Weights of a small transformer language model: MLP 320 SwiGLU, vocabulary 3031.
Each number is 128 + 32 x the weight over the matrix's rms, rounded and kept within 0 to 255. Layers, rows and columns count from 0. Numbers have three digits each.

# o: layer 5 attention output (transposed), 128x128, rms 0.186, rows 38-63, columns 64-127
# v: layer 5 attention value, 128x128, rms 0.215, rows 39-63, columns 64-127
# q: layer 5 attention query, 128x128, rms 0.199, rows 64-84, columns 64-127
# k: layer 5 attention key, 128x128, rms 0.212, rows 64-84, columns 64-127
o38:151132122067164164127174118150100057209130158191161117136175163089086094086092108118203093113150159130160152064197121094075154127120120124150078102179127073145112137106067081155164168092174051
v39:132087093125140049111131138128129146076095156141081169204182187126058143198141144165089134160096199125049150147140096128071127131140153176144131076125170089171116079173165197096123099115158061
o39:118112100196091252090083105112158080165117130109126052145104212084118157140083099157114118147151123111127132088099155146151105193108117133166170106097116178155139154134154082143152086079087202
v40:102167055107121131123050206131116121080101159083120077109137106130129142145089176091126189143135149077095124139144118148104048167133124122115130247144102112157139130139122152121081153166189114
o40:150134136157136172120122126159156104154128138131149078104155099113155148115141127120214110131162115163098153065130189107076143191151107159161098103171186141068144101124129127170106097136117168
v41:141085139100119089116101121146158111201091053092064041119111087136085179111089174091147075111122086080094102114069152064114160175087073129077108116128191078149128125196132123155155160080117126
o41:087159136128094128153062168150107120156113124126106126132070149133072175103123170177067159095142125088135097084030151107157201163194140098128135154148116058072187104159148076161056118125184116
v42:167128103225157142178152118170158127134044110191181165047110138155135108147059126193121148131137079140161157150118167123192123088071168139158170138121097144159099143022052098094121131110154084
o42:065068185118131142093186126084134098120113177104191201152148114099127163162093127204133255170119075108112130120182121160234103125132113066080122098156133135093175083063120075154077132147088107
v43:059111174153068051129117159149112110109129125136159101229113148204129127155123098099158172072060029063153129118130133091111055105094126191100125145194146130125105125149165184151102143063162131
o43:159064091119100072110088114078108116142098167180088185144103154146106110167115101183173154136174135090149174127099104155116118142184175086204129137132080128117114175144101105137108151084120125
v44:133134153202084133000209165122114104148102165163129128075153200080134167115087155139156109120154208100164119090084158151164091122125105158105128203149102211119117054112114124103107140086152114
o44:169133133147143099160063079154097071173176129148113120150161138162158075149168088112143173141151156092206108171072122136085109102107103091115140121139142077153154106149134173102137088113132145
v45:121144105120160158108056119037145069076183230115202088067049190149156111138198070167104059134139159165130102078119117166118182094124144113102074155071140182177172078140123067171085151100169104
o45:143107093094191181190082096192127170158137114113114072233086175102131109132059182183132114155099149100137191097145159112102158127188093100110103116154134149134162164108155133095168145139107193
v46:174084075154073184124145066085114122171104118138162063128128159140232156121056131158182214109137130092180080050132192124203047202105081195113191136095064122122163116162204129103126059093084157
o46:143069129094117117188188118112115103149108189154120153171159097134068130156070131126153122087147076217189165161123106077102185145092126138155172121110213143138128118136112176125121111138162143
v47:168151170115128149160115145084155075047159151072049110140128153125146123162160159095137188132116184147071191106120191073118192099152151079189096117202191045072093144206165096130199167120145153
o47:156153126152209109150187144090145123096113121125027164111135199138178173122097166155092167131172121081135109143087121134082146131129121122124045073113082170109136049170148150130127129092166163
v48:096173111106111122106112179149157157113124203096119109120141160116176091098080110125036114127077188085100093108210202139188122146103082193155114070100093088091115093169031109128080150082154154
o48:119156104086140147115127141141118083161090119180168108107106134087137208131179180080142183086144143127131168118113118203110174164089140144156204142199142111141169085096185079137126131128054130
v49:139125032071102128094196115141112145142112046066100050144056127130119095062154080119041236136120099151137118182209198093158137123135126131141181150139178154132093095155137190161109054165052100
o49:078096122154214116094143124200046104144102140133165123089108107111137201133088142070102212080120151088101154095134089055135136081106090096201129070110151110115158163127197144098241140061139065
v50:143069166194119083109088064154125168191131160133143124115102061123182086119116123110116113104130156180140222161096108089128121141059088118135078239064063218085095123142181159172119156129133162
o50:171168125148149125113153135089101113149165132081065204176102086167011138150152140052187249072123135134141136087145127097153185098214201097145124071123189103113062111114160096110123095154112108
v51:140091096175130198123204146187126071139149179148173138119098111188106164132164162102139157096159142091091100156053138105153142143173196104117046154164184178122152119255140223136164150125110143
o51:136078138123064125178103142114147167137136129137119172210138178097227097149145115119075165153182138156144103110146147156135111141124174109084098170187102250099129187157112168110181044145115121
v52:119170190201110077095121167102133139125066121047179166052136100191096100128144193090139096136131122113163181191117102109191141142115049086114043105132132085042085169124142134128124145115175075
o52:144160150168106081136078142065123112106127156136134105110065109052092106148132179128187142079109131227124101142124099091089113084199113098088139137203207137144124099145152097140109104077049177
v53:149124092080127155095105041122185134161132093204198152029170134103162033148057107142164118161134071132215109182114114146104131127182148146116172198142131116077160112134105122178118163112151110
o53:080124108097085144166134136109138204126106085127098110152143109102114098096101122085113152076143143103148075054196080187182167103127124141100138012075129149116163129133093113161117123129102140
v54:129126119138041089139206034166175166123133132159163111131148167078191143143145045230187180084067132164144200128129145194077098073155161122086125152042253176097136112092133154083149152095112107
o54:174104105084142161167154202199150139078158117148132152158073123057161181110149129059181134149074172116137083107085101120152080157170145112155121142076140129085130210111081146146091126170178138
v55:076146162132093097082174144149137089148081110142114116053149088146055096152134225132139175153128083171142123114052134080173137166143184088093215098156181170140111189092135189108116124150203153
o55:129112148131161064066125126107090201156120074048191145108104126123149103118111073152070144178165141088172083115110118055156205200107110116142072116087168136057045121194143120159121080105155139
v56:191109098157138090162147123042154173105142069171217125153096114113091112153142116137164157125117157143112189039146189137172144135075069049078099131094034098070164146128091094144088110100123136
o56:210134100157108145170138113096167096175074140122122082135157177110065141155132155134177151088164109091089130163131106125106071133131134078146081150113129123103112145174081140108157118137126130
v57:183130167080132141122137161093126139106166092064093178145001041099163150041136147141247091139162144082017124102089183047169145106125134155183145091111157143167109139117105104115097159098099046
o57:160091118187149130042169107165118086141131189123142163093166103170114094124079096121116132104070116136112073151096163158141111082090170192090083079176137116122147128109140103160066094180129179
v58:114099126071133141044139136133133143144134126112105119149144090107050175082097144233175216140140137112155148188173143081181157151100167153081152160145129103153168115145178122139089035103073155
o58:143104080229151128096183051103095112137114126163122117186120141161185102147059067115091111099112183202164144161150144117134146182130112141187134098119122141093131105109126112069109050133156111
v59:094152116129209099158146136103172104141184079166106076102155031225191040096152133068084109140146106074121111091157135116139059081104158179133104121170215078092160059079146074150187110183015090
o59:132150124110061149116163138151158099139091094086149119168068105092095097066069226180211188116082140157103103159159066095085109162165173176168089184104091161081180102171176147134102191134171115
v60:128145073126095072110110154122113100199059126128154079113151145157075170105091114213133178148119155132098113157162127183071106141234163163171045148059130171152188108094094133106151132141142194
o60:084099159049141178061137137106099114107138090158140145103125161114145140123124141109113131111173147150138109140118158106151154102096151159061137187178158057100135091094167086100186099125148103
v61:069091107161190109083168147143177247144063102195116127159135092197154185151198079217169120111203101115095015098136120139177220126215100092119123096152082089141143124078140139094130126123149094
o61:198118134139082112128105119105139114178072176143168045114138166149098158223175130108099120078107123128113108122136102177190119119117117206045126131193131164147067121119113069062122126190152152
v62:146142105121083183166095158072099108181122155107133129101131125000127111175113200102182147073092080156129105152132084161102179178178169102182163075111176167151048101119171164200141190073095148
o62:150140107153143123120139163132097127073211045065132118106202071093135164143118141142124119109091178096139096115127191131120062110113158092140127084133099119105109133157159134062214186180203187
v63:103207128149101171163119152143112171142136151096216019131084152104128069095136158134080131067137082169061123151108142059121147098124045147184083117133146102119153080129187112154138104117147074
o63:133140108108106107195094154194066113112106107090110153157146048096182060099133123120150141103133192116106172093076114205136163151166182152141201148177161081162155134100199073146190145135145110
q64:108113186148084133117016084146079045210087060111222138169115122187106117115125163181142146088182113089126153114126128174110182176121207145100106165123102085127210128152138039114095139145234128
k64:119128128177137093066158101111145169156123131124084111094119138160094122121130182105106129107114154169117158156107152159201162134142145157160160106120117119081131126125138136193105198118158097
q65:150146125146096129128107152088149146143115173134132124142152097162137166138105103092157165154188141146129082154132184097106132132182058090094119132130119164116137190139066137170139115124085152
k65:167131170097113124147114116123156084126090119166130131162074131111118124092121103129129166054101110173088093160117137116121124139110123145119106115063135147176093096090130118064158100099120114
q66:124166163106085091096062072128115097180143181130174141114065168116155180098115138121159157114167162156118132119153149129148160154133147110127075118156121135101130154151134144123165097119103092
k66:128095136121149100112194103107125162123162107124080179084143073097122168112136152155131123097129148144124112076135091154102094130138120099132116096087115139110090169136116065111095114135159151
q67:140093150161122200159173128118082088080117112146077105087178049167100103167121138110127091129097114154165155110128156141162130111132130111092146136161152174160129113095112117145182161172136128
k67:127169089137076113170100137121127139131096088140108155115133140150097108178155151165113111145100112076144132152077134139095129119126144089080101137202130106169145146144154190104120133130101117
q68:066083096082143159139194117114134163112083121118055133131158095102114084153109048167120116101141104127108115152105100154187099126174117128166164145177130096154113106153151112126082159138150133
k68:145112088138133128138134139125139097097191137100194083135167120127173115135109141172115142146186108124100196167138152096137079115138151143105129130254138108137124162141144111124060132154095124
q69:057133112109068097071121085097125146168161130097144109141128133085146187130085084128138214117184165120132084151175098161144150128187138148116143130175050089109122160158148062166111125112155143
k69:174133186173152151086118088145132136086153146113164150161105125079164113068167142181050140139179132140145142112112168171129095164075084136169107137125150161086087143100071137145109112112126108
q70:144146135176118169138133135147165104135124058182171131106131165139147115146134158076119104137144184162134118080113134086096137089145134156120098084132133097125094140097122161150137129136113077
k70:090135136111098146174155106139101133163112126148163142107120131184138130151125107135113112106145104071138126125130132195091177073093153181150178111079156134142113108088141117155152154122103123
q71:158153110112136115131138107156139138204165172075103075123132123092200140119183141168144158137121147100151167130131128147146171136141108149124111118115060131119160139106116113109103196111163084
k71:174117171152141114178183122153121127119062109105123165147135163118159100052172133137174114135158189081136088142123136098079123145119142118136155113076100161089072179141104122124110136116118108
q72:155119097106151083182170117141149079131090165106156105125099184135143135132096119161103111117167109184146173161157136159166115149122123205167158061113140135129098114147154125119166126185107142
k72:120130129147115119137132139147143143116127126116184126129136110117118154190119128185130110182165079146144103129104135124142087147170146117130182132159135119111108174123165090128142139112095184
q73:121131123124137182127153093138081146150079157173184103121133214156184148134154139117125092102159162126154087113159070136147092136124141111145122158110113147108078134146150134168131142135104186
k73:117125147063119103132097095136089089108180114115146137171183160132157146108116150138159136148074180113085151166126120100161075145119111139109114094153131145142169168142108129141130099163172171
q74:173098102142193078145128189142210150061072127197107157146132120177121155162166068179163086219112117090124189089100072104162113140130125207102091127124192127089106192168145164142114122148104153
k74:151042139080144087107058159131165076129060164185106097147107165193071218156168210126098137080108090196071115071121122181185183177104128134080143177172152125135062168133087064173113181149137116
q75:137104156126146057076085111085110127176170187129094135163149118122157139104145118143130131110146124065152101175201068127206148102137128093156049070177108150126103122101057092102093124073143075
k75:143114078154153121169099154137152102174162110169175171111144162156118101146150095114127138175107104107126145131167196133129138113150139146109141084112167143169119115122158172102110090107080141
q76:119143152209114124152174097186204137154165128214186077140220142115148102090158090087183143164136197093098170131115143156129094143196167105193138051092129150093169142116118117131124120137156162
k76:143153113088142126158117131106121148135109134120109151122125136128104070055124118086145195156138138055104121090157060193115128120166102117126097152159124133137072119137143108144136180122112185
q77:089110130128154184129141128157121134159100141109191150100125181159112140166118169150078140162110086107126082159155125125135153123184089154089158139087182176194162146127131106138117139130112138
k77:146112126079125144132133133137128102132056136173138136166125134124106136203126128162122181137198110077127164099176127128182159152107182132127143158133116121104142044100056114150139128116126112
q78:104104151169109141087121144155151086136133121130116092133098145120175095144110109063128162130117128182130116135099134104123128101136141156204217121079133082160170181100155087113137136143089171
k78:099092107146146107144197024105091163156140135075134099133140160102142125069183126143133152091135133091169125126169103175145107150134141121211164115062074159130129145069083123149155126093120161
q79:133090056109136154200159124124147124136153126125156150111103066102157129158102094117158186157131138111184118128113129083131170078176082168154142108180125114099123149153154072119083103084040158
k79:148142098159139121137135141117127117114131122116146148193124104103155117139145097113152146092209188131103147179088130053154099199085121105102094145147078149126105185061072178149120095069100154
q80:105124179099139115148115194143150111130139070088103136112141148131125111110079173087116166115109132184097097189135142130091144149154046149116133064124112130147148137087113157103125118119141159
k80:100115169122131110125167112135137106129107142128112105071122121121157130149122104107082159119162202155112105127155151131142127120100112096125128095159081134079106110109141132135152172116096080
q81:121106097134160104138161115166120155126065132156167098175090078122141155127153114161089143158189089079138162154112121122217148187179173153174124160118217159098103123160179048150042135119125085
k81:072101125140099139142123138111111129128155119133142151130164109114164144088129126120093165140116167149146146209149142112166158172106082101134151170200129157139135122124122109098101157116158169
q82:123132130126127194113166187099151133132164134141085077099157112141129121134113149113159086127066121171122121123083092094110100111126083148148144068063158130156146097143160159179100148156145109
k82:124119170101103178162077128114134140176153117134132106164172091136087120169085092144186105155119146150173118141135159141124166096134132090095176101139117085159139127138196128143123079119114148
q83:153115151103138106147144101156146146143106086141137133129148121156139153144115165126116105125168135114144092139141151127139123087194107086091099173162121074128130119121112102062135113087124165
k83:135134133148129123148120151124139117152124073095109147115106112084147150124122141130164153091173134126120171136128153144123113119111143112129105118143124110088145118099130154163122113134169114
q84:167114132147110148144122096126146123070077075209087131154114154113128102088087102129074133114094133113130146147127128167136096106063139150134127111096171176127142102098137175095192127111146069
k84:096144119133178126063127180123100134110171083160114118142139078131128155145180104137167093192127160133163067147110114144132114089127114092101064102153133099116163143121160191126134143120143116